Each number is 128 + 32 x the weight over its row's rms, rounded and kept within 0 to 255. Layers, rows and columns count from 0. Numbers have three digits each. The size before them is the row's rms in percent of the matrix's.

# layer 2 MLP down (transposed), 512x192, rms 0.0899, rows 428-499, columns 64-127
101:123140134138129089089109061134123165123106136125108113094121122152107126133110093114092137080161073120118091071121119091134101158197124143186182130099138085138148151126132124098136089227152080
100:118102142092180210154144154139148125154182122154112146163142095128113130138178112155178071164077193164148145150097127154093085116102168161110154112125173080103174103107111108090132133061113117
099:140081089067104118091167111124120070105160141128107120111109122116090057091125146100103094156121085135133085204088112188068134088145106120148132133177133097136168115111184126117141140142156104
098:185142069105158124164090216119132094120153126105106130144089130176105075117110145113167148131136182128106140097126072148197128148134122137140144163151153127081145112185101127181175112118178160
100:109122081128077141151148059076141137151110127083103135135135167133170093097086126135061138116110151127163135170135130140108099084131137128159079069124067146101092096113067125102120154140146123
101:165100098110109169113114117151138154144127170160082106153145157122138184060135149178120180094124172161162097181167169127187154119056143122150122140100155095118183098123098122086143209081100095
106:163130128151198164119118140153168139148141126080162171174202150118142122093123164134132173183092099104167149106108107146122139122131172159175152122100118135104091125148088136129139118137109067
096:195141156168079108119195065117170111116098119119159129122124067144162182123101085147136133147167078152086200135117176126164149147102106120191061123148124125126111139114133133205083147138059111
099:127156156077113171157093137141116163129141122114101112130118201095146100122147118091073164136095126151133148098126109185133109123138126136118162098106115129123075149149161148141116103000068137
089:104115101096120078137178146117113127109112126157166132083135193141106076091121163126162109143120129122135110112154082114109141127151116156167089166080137119066078154140111167149182135147185153
094:084102197110127200177199117193117149066146181158114151127095138103098173120109141132123081131143129122119139146111255113125141157090070161079097106128159070178167137238149133155135145109138140
101:160074129116090141162105218164115097189140164157103163109135178146116160162117099137153127191135091108166098043162069138143089183134126177170173112145099158125149115152089136118113082099174187
106:139117111158214167112171103122119168152145157147088100097141084120132081165154113177124142142078066126107117086098110113129096105116107168092125123145149100170161180098112074138163106194094152
103:144081122106103158089128178136103149069104122172157136133093134137091062121094119100118149134115113189136127089153135150114130151112115084083118153133100132152115051104111154133145126066138030
103:111167168131082131097082089148084147144154118146127180086121165131141192113139111147083132152150084098180131113103094126119070154123074174063135148117131093109131137125142128091146113137112139
101:115113129094161220194154036147075103160155140138119085098165100101126098191127075127092089095179129147146089129113151124125153101184187134075057119152116155166158118113128135121055123102094093
101:111172146134078110127190070182147099120139066155138154149100125137126058116184143103146130103050114115163110111108140102140101117114076171120123121146132036185101186134066142170142184098175139
096:121158073175124142199139096136150119154127138109126114200130124144188103136156109144126126202116123178125097174150131116128177141157145112162177089110104119134145128094150117139136065133197104
097:120176114115110135129100160116143166132102075158182078115087115119187068156093125127164136105120108137150139120117072118162077070135140138111140060120102158176127174101072163101095131107109102
104:144083142149064088170134119119126114116148189138165142168134128105140156128113129197073078101166067083116152150108160132129080117117134093138145153093124154134113122131146094108104140099115122
094:105155099071081069062145103184108154101090175192145155125149132110160102135074120142107156144095061137142168092118145114077169100142117127116146102072122130165121104178099091125145091109108158
102:129157099114147142067071047132114162149110223146135168137084137188121146136118143142135153111100107140176156163078131199123121161120143173143152184078083146122165162084128111172073146131055117
104:119159184129137099097105063184123192137224119106100142064111093103137156084113070110107113139155122109147130078129155118063179101106136118120143110122110132090150116164144109118120137255159116
102:064098075115156159175111137143075125130114118090197131126104168110127114163144111124099143156169116158126121132124102117130085055106124198105118162136133098062087083100159086172127150135129113
104:159190156186155105133121089136090161169157100111142164153113138146127000119133074079114136154152096131064126164120183140082104085119176139137156080133175121136159155105103094120128106014141131
099:115092103098165138125125075072112118150167061140174147156155107097129105149167134148144137085139149105128185129122105172156146093092161137098160144123159068136060138133082068142160106147173201
102:147106153183114144179147109113141163055135139162116175174108119103115155150137109129169150139120146113100067126135107091121171120094093126161146090124160149115176135153124121096120143124140123
100:127137079133052088144119081139078112111125104088122055119136138125147104080125175061141110157120171100107092125146112143100116145054098134108122111140200105145130191149119108163089108183139121
099:121139096164123102067120132149099088107149140124139090118156084167107093072174151085123133209141097108087142142100123099111138149122117164088087122077132106173088139140101130121108136107128072
099:058152189065084047128072073152131164112136126161134111145087144108092159159055134099138091165166154151137090154161148134169114144127125126096053091142116152122113122148129151153169134132119130
097:156126116151110106115169078080093121150123117051102170082069125171130146173081106162078160182058114043133053144145142178116091113100091140102137151135101119120114146129136126167200113152108101
101:134075161173138105132147199106120125118047193137138138103177114161170111131095185096063191103115137111153132074117133124120118081158140147178064102125179158090133081152101129106182163155081128
101:122108152190118144146181166088152112113078107176129097088144212097110074150120073096123159144101167117105087098175131127160133132137151130141119141172162172112181121126108131152143136116138172
108:137178116175112106158108076157134110082137199139156162167135115209152092111116177175118140154098145092192147138165106130181139119168083157167123077132123150131146156125136110103088170117135127
101:106122111106153140140091145141123128154157156133152146135178183184052212090150117107093124067093135105118121108127151162132124085183125138186116064141119133038162178123131098088152122105160106
102:161126106094115174114123147137119130118140103149074071117153164133116087109093122116173127163122134128183103138159091145153155108101137122113075083139130090102101169119124137084128107000101109
102:171117083124164153136151082160144095126152148146056107169107121132088095149148113145141136081185121128129076118129085097165075124094102132148132146105120143147117102180104061119143154152149176
105:140156114075131088130088118087124132111020112125168061143110131083151120156083165166038119114153139153160153217132164175118168127107119103146123138126130153096121106080151146134152101190154136
100:103152098144098117152135039064116088092118136138126121177139095147115157121111077103146117155083104152136105153088148094172127138105093096142090106134110093112146110156093130089102100109183097
102:181153132086159153130149054091122100174115196111142066114107126097123095105133141142165085138138086161092133093136123152130104128067147138093096127143138197158095110157154109163154149107131053
101:162123121139126224127129117090139142089185196147098090179175145151111180109176155178156115083096136115111106102162123136154128109123153108153139186181115130133119126135109155123110112100160172
099:133087154100153065152066112145140149150160164129090217114143125170110119155191161113148163097153119145138122153068071149105151144153131055108172156130159056107147144090167182149166133157133109
094:100069089090127101255155125047146119147163124110115177135158128136124154165155122168085132168119135192094103089116153174090094106103047135117099102132165171155119125108090129110147151134140114
099:124117124170114111072122150108077171078160096134103117079131122152156115076122122100119174145141131151172119054148170216117083119239168061127182059113064100127128179152100133109086142093145102
101:056080117149149162164077150128124131147169225106138152088115144118145137213124119152084138126129197087122128160165125128126187157083137097051118110134154155087157099138156098107170203183129164
090:129066116138110158197109134150130096161128150116114104151133141191138090187108104108139144088134018097123114106086114122161133160170135147120200138106100071135140207176154115063121099108127106
099:087130140123129121160019096137105143132095129168090080148120140095152119074080199132096116128111134135110136125129171112081107100126111119126143197062127139150099130173097071111147094149135144
100:096129154114129137065105165095159118130140099152128067149107143082110112190121174098146148119117122135093083158113139161143131115110123119142138143140192135161172125057132087142144135127067123
097:175161110104116159142093056087152128088156183103154064120142120111092153140115167109109133114117132157082129120106142129126125163074072124170111114074162155156075200142145064131096074122108104
100:188113072083078195155135108105125107162111135090150108093114150102074100159172108053113097164160141138142134098164102132182087109189139143141080177115115085137111166165136158121152149155104074
101:082190142122132156031130139079112139084146144161148157107137120144127108133185119066144192060082097149153157091050129129138139085104088099186142087145116149137137125088110118144117128078187175
098:138146098135176094145133170125121153138131182119138086192188108093090123146129121152143130112123107137095113138142069134116136128182129100175114112169143144161157107152138167100047077112134087
095:078166093168077072068084084119163133106065138186073128124153072153103120116124161093126152128133114116091167109159141155106083136125118119133148122109122116108197190164085179116089124130133145
098:078165183171063076170148096147145155127098144120086133122123134128149121065169142125123128105076164184116174146120105135117127142079130120180124105161133142105169174188098077178177127125069197
105:171138146109150125163097192103136141138135131109117161090039129099140114086157114153107146092096022157142140162106086117139130143106128157149101090153113144116116176081140092107116087193159070
101:152142113147212117144147107162119127117151109142086122117171102107129190121099180177118126147174113134114096129148148115160162093150157100144122145147142085177090170118144086088177128122126062
100:139143055124125111143127120173090113135125140084127128082110122145145090113117147076150157112144140092074098161122156119125107082137126102139117113129176127121033139131120138157155141198084191
097:119120088133166166088182115079164151102125139127138149164124076135125179104112076078194091166145195143163128120138155130139147144110098099108162161156115153128125160086088163170090164132123177
100:161069127136079100100145073170146121188105110155104128122105127158119000140119139137120126174127143144107161151141142107126139154193126137140144128124119097140109084124115165077132142098122127
101:123151142189164069159136123175175116192072102167175079128086108106080141095075145195097174169174173133137132160147124070148122113105170126127135109165135194139114117089131138157097096136110098
096:121211069127137160141094126057107120104140174209138110138116141112154090132072130111136108099150101139140170090102121113092145096131070122138183183167125154155089077158171131138140132175131188
105:153126179176143100167182149153088169142176147139141143182081149107166120142105156112120177142085207121151108135148067146074153145122123121158162132119183089160126120121182131103091087115159142
099:152134110152141106187156067138145159138133140126140119138155129112115136131153123140133169142139071111116135174146130136103095105141147167150093107130114137113091146126123140150116118070156101
101:158185151119099148109098108081131107157145082156120054112141118117175115185114145135103106081127100120103150161141133152150152131147061100121121148122096144117106189167098139101170160021181080
095:135103119124135142137135180112121166162102100151159101113106110114143128184127126098084102208180081135107111159124135145088114143140147168066124144161124052175125064110185098133115101129149077
100:177104133151090197176145156152132084180110141126133125191123146113174157098163155084196158100137116138139110160089155117115132078185138090089142144125101105192090093161148134117117099099101109
099:149130157102187116107120135133160144123111203143109110143096105125093128096127146135101091143123159171090124218124133121091123102146152172130165107137072148113089170116126168117139069058162124
097:159076090149164114193102226158130119136144128124107102106146110108143182165098133116139118101086104097170172098131086122100152166172105142123145164138119105137156146139184119109149134201156141
097:086132144106119102117124136124160129107115102163060162161112136157084139157110120138157094137087139170111145085127129139100177120186144144131179167146153151149115091085152171094106167115163102
099:093174155090131132131119097119128132182108112119137119140147134096102104147126147142176125152109115067162095163143165177172209149135115148136136136157125127097110168088145163117062188131129111
100:073096097159130086135158198119109096166176115108138141169124116123125173158173142115058118130113171133077158112162181140076130105098133076109156135141092160181113163067199161121117141221111171
096:107099051135120113193116030092156106133162100143136099142143142133138126183125155163137139109139105162121148039116130136059169127107123127119085113119133151100070172123102128120163107081126150
# layer 2 MLP gate, 512x192, rms 0.0926, rows 429-499, columns 64-127
103:130085180115103103148117124101085141131071142070153078176118161094095113072089117119107101128116143112133131122115076133156127101120140105156172140089133080098175095127135119128144114131085164
102:158175119092149094088169168087103129162170116127159160129186118095167168117074092100127169127147122103134122072175081127077121094165123122183115126051153146162135082089134153124108159185112155
098:082173165196133092155150126150082172139175138111188133117164160065150152117075083122126184169120116106171126163119130107192184162129116073149113168156098145107184075114111099081148115088168105
091:077224147097201134097150113064120152093121096194131118149120142114165143088119108148130076134114102094150138163132108135135084129099176098117150114146130087072170126121075171127095168125013163
097:110167150154123202131133174085132125143159164130103141092154198131112132091132084113087172110142086119093080116129068138162178159100139113136144125108044130124181119139161193135154134225138049
106:176179153170154173169142113173084108077180122082066229135132136087121133160124077178156078114163141125102144092185098152106113178090180111093133149187105112117144112113104148104087127188118096
095:119148169141164105158105158107083127110185142133084111136090156119111147124088122124124084161199155097169210086130079155109096124119117115065181135136140112172131119129066161133168154114165119
089:092150109143119120164132145111098179136159156114160089128116156084142164174113120126080083130128095126093196128097097134121101141099127097126064050123177107086141139148160138119070157142128148
090:162070108102108140120114138098107091113130150173140165127107173102123159115086160128121121145117162094106142078145072146147139119085157179153200134128024079131144095134156135125086199163151179
092:151087132108162100152120133199137144092110186153113140123074138157164125172204194103141121090189172175113095142136152149150117143070132119132162142127109173106093146142130144136115146137175134
095:174120130135162132076201097131157180170092153110167113131147137160140112106144143146143114146099079132095137106088120148115141098083118191144134112106088130131127147128098060104131142156149163
105:141153149131141183135162039157135172103122077125157170157171165146124065112098111139174167163089082182114141080126215123148145145101128108160124220114099087118140187132058099096133098080131177
099:168109172139167152090162139143101132114100123118119158070128172103171117158159174149149113104170087160198101136103104109163096192073118146115081070104148108114154145127157121100160176128117102
102:121139075090073182182133100086137157150110162053161141103169124105105140155085118108129199097127156163110139080054152105098100170108140100102134094148110163158198170121175130198165119109098085
098:090153113136136094170141060083131147074114118186151174148142101129095124157091080091133125097147150155138188069125137155197135130131070112140134076157155158131157153136150104066142116117154197
103:155161122162097136135140180156140132164114177115168089149154091073100132116101071135132135097155149157202087089129109141140107130108038080123075156111111155111129170106146057088095147134138120
095:050126119122172154179135096115168198170109137059105105094162086097139179082108131112113123170112132037140099120119134144141129144088147138110093156153125203053098089107077122187090150112158147
098:167104163090156152155117144157151102117156087109172131171149133095138116105156167110098125117140183158136106136102128127146057195069158117097128068125091080117191156152180127090108153126118127
105:086176122161107153095111133150068104146121123104086153069060170094134146125087106070171105111152153090143149114120116043097046165091089120125122081145078110088149105124074173110109114154177121
094:090152115115131129119116097104085136104077091130195065170157106165164096107125114116171133131124158137139202139119132032114155071116123064155106110109138109085166126147144134105152146093123115
103:141150049091091110171132153127153115135104087123157113142147088100120060085120118202149183150166138164164136086159112097099089132151066090096119114124117161169174120127122123118181109110106085
099:193144152189126116110116074122149165148150173167084139097085186129104139082137154115080123154117137110060200149109192092127087176119092127114142112099127099155132127103059147165122194097173101
101:133139130157181185110162117125140150177151123121130144157133107091088161124134097175177140147155156110112132151183115110100138045063123183133110143181031125129094157159173103095086177136186214
101:142154122090132093120121053102068146148147139136185098130072084183160096119160098131083125126180162142080128136068177127115158139099163108148085124161122086150156123089133086078139047115186123
100:118123193209156081104141130134176162107107179077183130161155181127156160082102103107115100120210146082107154134080181095128097129142086134178115096120135042135117097139149118090133101136070115
105:128161145136100113151076132169127201150118160092080177177105108092134183128100134113108111177106122098108095136143083232106170103071159137153152150105186137140175088140112129104113133186097163
098:116164194142156170139156150108176086119122139103142120124117119115164106102073160102077175171110160082111118117116117107149115179096153157174135102111138138103137103090136121153134141108101115
100:134162080082116086104141117138120126112185176121097165077197149171164155128060150149095150095154161092094130125113117120089152103108166131119057078204120146152060097119124105161157146128119078
101:099095202059131154151156192184064102156108055155105105106170106118110102164109129154121150092120138172138096084101094116095115179123168144088081148092128049134133177139102118169112142126136122
100:178136122120092112132163078082100134144090146120105161175076183124147121127138142098150098151122120141167150092123167102111109134089115106191121117177115148106095184164162088113109078116056165
099:124156113142112094105128101094165147177074089151126191147121118139142137154095131150036136085142155170123198129140138124126199145145195114128077107123142131144105094100131153170121123183094090
100:185116146056168123122182129164074181077104123106141148124102196123123128116132127172139108090146104076069155140141160109169117087062134093109137122174119089132115152144083153215109210102106150
107:121202120150105123198107152211104093101124121135123161142140128111162100118103161130192140150179123117109152131106172139121084110097107134123196093147199141145157108168152099149090155149131093
103:136142070095128087117113102135120090203154103140133109132169162143069176119123153094081129097123174102100124090097155144142129159076103074173133099121122120109107143079181156156121154164108127
097:173154186109152116159116200134122135143119139103093120153168144093105132120142129145181205125109177159096189128204130173135155105088169092122156140132118081198123131123115170048133147099094122
104:127123076146121098113151135175132166113054172152138170169136103181137120117148176102116124162161119140116064099100123124153118126088112132140131142059168105198114175135109085098112162145102166
106:150128165173130145073102098115157158151156169152180122084166170138104126105091158105096185191152168083119148112192168063133146144067113124158086101113069076138110154039082205146157138097074136
099:104122157138125082125058166182111113148132164094146199085078130094118184108132145146121169142126109103099166093143148100209154130102098076085124122179188078132100133165130114117132136104122127
100:131180100161150134126097121136118132078133115161179157230117110119123134130086151188122106158101133103085142116111089137121091119122167119144075118100175164118141136125149109110084190158110123
103:147125118140156104128155163094162093183123134163081137095116128174073124116121144129160128194144178174194145100141117100061156094060128142122116112155076080086105147085124172112092168107134113
102:150114075115111138140131074092052110158108122162152120167122125124141139175142112170105112113140135165143168140113151042176116142071220139092110124104056127100107128133119118131171146160146119
096:100175107175090150155180086099091070118153109078171171163182207144091150127142153085152145136115086118103097101155201080144135134080121142095165108121088140141113160095138095149140123118126115
099:124156141203147120166124090138160135115080104106147136090181158120154130156147147133097112107180161163120127151157065196072145164123121170180147094148178124129161116115172085094154171151111094
100:073106119150117123130141167110145105153115134140139192105062131122092120134157116134147110134136106091150151080133179143157125117098103106127084094161080134068189073140121211135097190161118136
088:109138124143076151173122122159129069055141102167113112077175194065148068141183159182159095107138098127144139163099203135102091175123120109148105103101107114165157120076079126073089139108134151
101:154105114105126095110127098131139100160144113111187161073142021137105141122134072132165082136169136113151157164156096134075158183098195124127185128155072080079151132126189170085114130086145101
101:158077181184135186165123130126116146137099134097080139189158132147094161113171145072123056121135186122149146092111081159111137144117104131125104040089173108162096089098107112078118071156154111
095:121143142118145113090201134055110101074110097132149158089118140129113118130060099153089116095116145137097154109159107148174078170140134138104120112196101144110132177172124049150173118089064107
095:149150099116127149102104124164077089117145122119176130133186161117120114152134136104114079143149170139100104087213154076098113108159133114139105130109070129128102167117097132122144141135108124
101:190136103079117080155073129164069097152168108113148183140131158074078133133153171121102073121142143082092171156118136092091052110136118102158177099097111115130131094134123172110127120196151128
097:120055023097121112073126112077085081144097125105086177142118095078133144062101161144177056109139153146109122137107127126134125148154139122103171074162127099076054127115152150138079130154098146
094:135134134077132094129144138173120086157052153174037139122104136105139164124161103101157113116157068131101131144215081186125119130131194117100138116121082139108137122159136190103091147142147104
099:123123087076125131155096160107152206130136115101165133144071093177122112105166147161117106135141086145084183147114178121104101163086136136112137148114140161120170176081090172135162132202094066
101:158158127093172095093139140172115116122065149110167176129083161110160182114125098075115107091171181127112140156161102055175049134123018090114101161092142078122112149145138115050143107145148148
101:103161125158135154178135121121170194134100128067092152147105110109086143115103152171143095066160117145165184098127092124160139088115149100089081097159076150146087157114116150140089115145185087
098:122109146090161112083124150144172129154102153064165130138092149141090092150114098147156132135155194111141135181137132116153121130091135174089127136116072155099115196148101192084186150179152144
101:101115108160146108100159136106096077177109109173138101126149153132101176160128154119205109150166108155078157122086161184164129108061148150108142147135081099203185168103169058153155152184113130
110:164166085080143155115112196094132124158129136173122145109119147127098108142132119146161176105089141089140160111068112086086177160125082121115124039188130053120099174170139136131133120137099094
097:168147134102153129118127153107085124105120103079110156157152153098093125098164127110115146075151174121179148171143127091137177168116069070157126124132079111124092168133178188117185134144150161
099:118117111140106123069152148132165138085110179099154113138128182106142142174143054132075071083083139095065103119089190091168117167123122120090120108139083113080079164202082107089154117105119106
105:074055120148129055121126108109123095151096091097129113072076171112158115138105131099093119171127154132163186119124112129160107133147117142149090126127110144171135128189103105168214152116176123
100:101132144099180152125175089150109140074090126158121131069072150097113108114090118146100161175122126066125112156152116119187125077053100121078081086181082113114074154116091093127178150116118161
106:213144112167148100122116144180107114137135166134172151141117166148166180132097078137082062144075118166135131065139103128119163153119156137098119134115104118156088097142159120120115135118142108
099:113229125102126134140104133145151137134120126168082110140145124073096129130085116124075117124165120094161187134100169158057188117136184136128125099106047095126136066187145132130102140168185132
099:084082158115114116168116135141111115103087052126106125149092167095151126156097174125103139092153092107153164112082119084142146110113105151120123120125074179118172167109090108147117123109071134
096:099179110112093112164137109148099087173132176102148101127096112094145175168149083091165150122131102171182132174114170171126148136118099042039117162123113126172118118172092100109172148091096062
090:178130127140125082140132163187091150147132109151094131162055159149110175124155116082195122096139119105110148107169180161121083138065157073119066136116125120109157186096109111127094102155178106
103:116132157111098117097137109166122082135141102127108124128130122132124126086094082144137145194180102110118096107183120114115255126124120145097191109138109183132162088119094128126208166084143096
100:130094111099133154126163145128171163133143090092177122152094084054162204142121167156157121118107142121179119103059134120146102180067144086137095141114129131078128165128145153135150094194154130
105:115152161137111148083097110073145130109103098157102084100144185085108099084094115182129084182098159133157151128119082156123128082083147158149110174179110100081088153202139055141147157142110184
094:073140088078132140129116144116129123149140129152114096165199138101145143103154198133098115109181122170113179139121076123173110126118115131157078133140109109179115127103141124109147100173183132
# layer 2 MLP up, 512x192, rms 0.0896, rows 429-499, columns 64-127
100:110186098105149155122122154127092092142126099176059201103122112144081115114120167180115095141080093103129131092100092098169153134165086072111102119121129118076156112113157124136098076131129117
099:149134124139133119111111121161113180141158164119121064206125160094176163044077095137107096117145080119210162150124133122101152093110124107109111131154107134136132086119091134153176112148163150
100:117150082136138104106117116142149165086114085089133047143129172155108135067051100094099082100149120123115115107148077180152180126156120137153138130108112084104104116175181133119111123081121131
099:091179143079156163147139117112088194148116137143177161114129110114096103130116133169128245141097139162117125119208126113131118106067081105166175116120149103103139138149094168118206143084134182
100:123112079052080131106108116147075176075121123118124176161153112121058155132145157116066165110159088172146166131122159106174110112147172146125166149075129156159066078167149088105106063163149158
106:149211136205156134133124159122144105148116120077140096147107151106084122078143077193138124178110094137162073083129143122080138141119048148129103161097159162175091137141159083128087121167107148
094:133118162190156174084168123161149131129115183088123113115130102142177150086099094119118105108127144160049153120101179145120099086141098136088171136149071122139152104099123152094114124073163107
088:075092131074111142141093123168115183150081153134143079108114126139105148153143107111100123170137143167092144147139106079095185153127114164115097095125114097151056091098148142126156088126104164
085:165165124194109152130150077099143121096082169159102099093208180121127156127120183124106133203108140145084131156139187201164155099129135145130118127178096087098120075085108121159113173142141149
088:090101146161079171149157115032114178120142159104130123094162172082074120091109123159036116158089157088079161116162164099131065148169139098084114105188164105153100119115092161185128147130089144
098:170117082105163125118104145152140203171164168141190108160132073143090146084140150131089115151137066139157154102127140116121137104113090134129162112126176158077065145124124118121150135141115124
110:134102124094165118138140105143137125092098094140126177129139166163105097106077207106176159139159123116115131122196113144094105078107156097106177147107115101129173187147133109192174115163096166
102:136172080167106128115135146171103101151144086075117113174128139137162143078108100082131035104162098144129133074127141126096173158165161193132153126125102096142174153208201133096135106134167111
102:069148105119156116114144181149108138064109097144156142091112114095113110147083124169068109107103183120173137089110203060127078129135086096117179122166114154136142105156118109120144081126146120
100:135101141141179073154136059111121156083143095133138139105134093123071097135101188123154096098138043119084152162143153163174150142134166182174096165200147085090160124158088061167095155102090136
100:087186173110101099139121132167138093111133130138119060121127134191150097119124134155142068137063107095124135120167125124156112165122104125160139087124172124159143122148036099078135116069118122
095:172096148090101167085109106093134136106052152115215139092145132141069099112109128122120112109096083139096101150100088172123147144110122126135149135113138059119139132148131166070099105115127055
092:147084094085108112133129149100129159094151097181147128171097098094134131091130166093110169105141157191130125089160197114115119177106162093105141062158120110143139133159072105130076095105185126
104:190076127103105117164098144153125122112083185191066148142130129154133149088172131167128070137146118122084091146121128113093152138161186134109119112108100131128096107183200120179140154133143083
096:127065089148097117140137159111091146105148134180133209099192117121155137144111106092173131152143090133105100139101106129166119127132156105169146108117197084084127122094082151167140142139095164
104:128070146130153163140138166122147114184102135170107077080140130124122162099133122066107130138125155116077148122094160148107084078172075167140145085187096088147066153131169125077138091114166112
104:126168096115168138141139073123124185123189187084068127110115158134130147207152136154123145118100122163116126149115118131130116120111204179195074199112138148152169180169108144148115132157099189
104:064143155142127162170149167153131144156186146108162140158117119113152114184110145161091183121118133092128156090113122150142107069155135138157109155107086135117116096146111078163101108140130129
104:115085124184179058161181112143143170157143183097172156131105136173122110193112121119091107153175162118074120104132173080135114191135095232144132160149153146145179132133153114145140138101149112
096:089112042131144151129140085098125119171110105153192108087065126134079160180132143189071129170161118137160135129112136110131171184120052149125112122152105104081096178080137098154113161136168151
099:102075143071154138088113159117154085134107150211123092116158103118115140131128107097181138105176141152157172158108139132125072111174058135105177160103106119128115146162136135115158107091161116
098:069114116169058048143134104125011168111145132144103121138169151146131124130136125156143155172134128123187127139166103134153153103112098119168150072140117095122099128126122140099159102090111196
099:149062114181139078114128099166105129099129120089141122185152130175126166173190144141092084145177113159140088135232137144099174176091159105087121160113033131137108149126145102120143121162116136
100:097184146164125153132094131089111157216186171089103114136135112098145148089124155087181156178166128081131188112085138139153166167119114077178083069134135150075186112055162127146096093112091140
098:095142143170097168143165127152155105145099096125106132085130100136144129111106102158171122165096093088132120150081106111200171161093168188142082129153101109155185118145088121073190092152120111
100:118175153104103151075085118104106160062092143161125143149143131157093124180082063063105124125168133085166164107104106098148158127082176113110165163181127154093136119154139132145155104110090096
099:099072137140133165137121153171087060113128138158134153085110067127126152145156166077156141161143130122125107133080125153140087108160106140100142165122214179097179197139153124130138098147090098
112:148167129111105097117150182140148103141179149152098190086069140092080096122100093092150206166053149110183144099086088183128077132153061123106152079182126122123141104101208147144130134099184090
102:185107099153109135120165113145139183141199153162089064169163103021153153126078106129132151109133151142081145059132178150103113173118139103146099159173131105095151107092139119093174144131131114
099:118127144174156132187144162100121148172119102088103088146137162118134141141165125153195101172116152087127096132114071153133154094119142153116147135159121079157110127164090138073098162104140073
104:094101206159094115151117152091102191108150124087087126112112134081077138181075175160147190102179155130174176139064173161116090113153142106117142106118146120144139093108140091154110159089105140
105:198170082094097161163095157110130117146106131073099064157192160175129121128163145129098140155136132132142091143099096122144127096126185169089128139123168143136143095114088160203067157153148129
101:142118144120138083107174095121128094141145091157147141124088118101131133146087144127139092126086131106150159135097024117141064131105096100188173147112125066148111096123130115141175094139155168
099:106114151135152088141131168078157100099137090129173136131108075133153109130112168148109099075110194153143106139097081159099158158132064067130102140194109150129114145171164120103182134140127110
101:132080121106105095089177148168107167174110133165108046087123191132121088145108120187178131157168144112171162157178184118060129111100095069071122147130090070122141184141155179135149119152119123
100:119125134158144158140143130073149205057111150128117205125204101156127121152100205121082138110161095136171069077099089119117091177129096186116152142087162166109113132080111106109121104129117086
095:107187095063079100146140114134187138134125165123157145144122154101154110058144173100130156168120080121124111135186148090162145089080103141180080131103188069069109161067109127107143142182122181
102:124171160102148128169132108168168134105140161128135147142113091132162127148143103109124098129177139126092170144161133144191046134116153078112179119183163129113107160134140126202103194083113145
100:120105124126042180163157099132139133071154162153159155126099098165149106195131172157165096143128142163110144157113118119073135132121152161027091122155126135131158135146114081100139125140132108
089:152095140137132102131123079145119088133160094171157127056122141157138144201081093103181131142084104111133129133190139186100156138121087144098122143141073160118104153091087118143156114139146120
098:147118146136161089121071154104073118122137138114081192164079123073131179102104211107184085136160093139110133160070121119174054103184106118124057147124157088106125130168143133141101115155123110
101:135093180116162189178207123121120127115128096167116112175104199149064118114157144156160102181113113124103124119125139126115094137143099096164092132149114119105127088131114124122103109124119171
094:147159089143107111117109120115091120067110121103106117126061123120147130144080173159106128100122090091143136107177176110126081145102089137105145074104113163122125135102044120139146093102113090
094:171152103134156161142140142153134085108130095141165174166222076077134122068096143146138041139164166111116115067113157116103102128155133112125091106156126166155068167129075119072154120144134147
100:104077141168112165135139140132153128108097143148101087153075086192153138178111084213125156113086173224126150071131105180131146102125141131126133128152186197147122170086102121197133140144138121
098:182124131145188149134130094109095180121156107138139159178144113082125145116148131063076146173148075091167111116124131158130141123117207125146157130163156143133208103152118112145044084109098113
094:108165089125117151143094107155081131109155146097085075121076139146111088126158066088140132092119119080100148104152155111096073140071154137101127092100153185182133140160137082122116103097131073
097:128146143097142143083134115181169167126115101103123140108215140145097098155128114105113087168089143147133117122079108092090179123129117141148080099158124113076139137140114130111083159162160110
105:199138104133107129131137102133110124113136100104090159137125174135179117162121113118140119121194102121090081109148175103154089168086082123118159132154151117191111083125151103152103136088055102
100:157114111136137160097162164088139076096143100169073037089183209117131140174107144122127180139112150103118128116119061166118113103137182139101078107166127095149097135135210136154096173154099146
100:141164137136118121129126096218111156100121113119189091108131132188090120087152140122101114149150138169073123133159206166172145073106166125157120176131116152070139145138081146203126093134149138
098:102112143152135162096087118160127200052174146147060159182146104131101098130114095095107125156088094117155134108148142104069134154096088136135094159139158135079101110100099130117092117110123152
107:167111073089106195100147180147202115170112160154124189084137173171124110167126150154137164123096121098144138127108115109073129150149113145119113073130140094128110177153097137200100106110043119
098:177092158152167108103104087148120133114101079132141095108113163091133135162129186121102131139176149107086142169121160136115056107149117147119173118117145130146116189099082114161134082099095124
096:127157120153085097136098166087134137134110188223066080145118142149120059109129169179070112140079105185146119129112109140069104108159117134137091069098181103121112157070106149170071140164068151
110:145112109153181114135087166137100138149150105153148138135113148127160060141184143114104097132131213129120099117185085124074045193163084076119146172153169141134124113110110160156096124164129113
098:127105121079107163201124146171128145108125183129144126090130149132082082157122211108103139153123129185156151102142207100159113137150187082145049109127144118123112120177116133185123125136110173
103:166108200095065205134149138120065099146094118113130106084150150122091149155153172075110135162113126160111163133157116166146099142168166112122149145096090087104136139160166169155130209088201099
094:058132081153151149132158149121053117130131122149150071140104130089120111156092102161040126113186121136113129096104116180167144161153099086138150108162123137135096143096094161036127132088125141
104:116092137075150119121208113136133100167144125119138096159169171116151160079115147129174163117104158106166185110183066148075123114167104092052151158123110104080118132129138176142050129139087118
098:185097103090162112144168185118144150127170113163125116133092133092136119113068174160106154182126149096112127130112113118074128143185135114151144144132149132082097180057112163145131103119121131
089:067190147154088136072149138099089181158127107146075100161136193101124156121147119163177114104136097092134112135127155073107155144058105109147145127079158153124144158123127087095123085089055124
102:189154160091075141099180085090121116137096132064085140100102112070135177132121130127107071091099115152093079141139182119136095077109136112133155124150080144176143135160086088126137101098112099
097:110174154118088185134175122159098107138117125111123059188030125145185126125105070172121093080096148179126111159195155184137135096102183106138118182111099116102078162111162174089054131128102080
106:104107102133114109109172135113111102145150157101140150154141125188179137174093147131079072096145173107111174103168157122104155087153111118079111096154114108140084144113116193195085141123173117
092:117154115137160183166124116139171140148124125107165051134135096106151139111091156198124121104136121093156149156156124069144157111063173129172098167141123157167081119084134125166052107133129117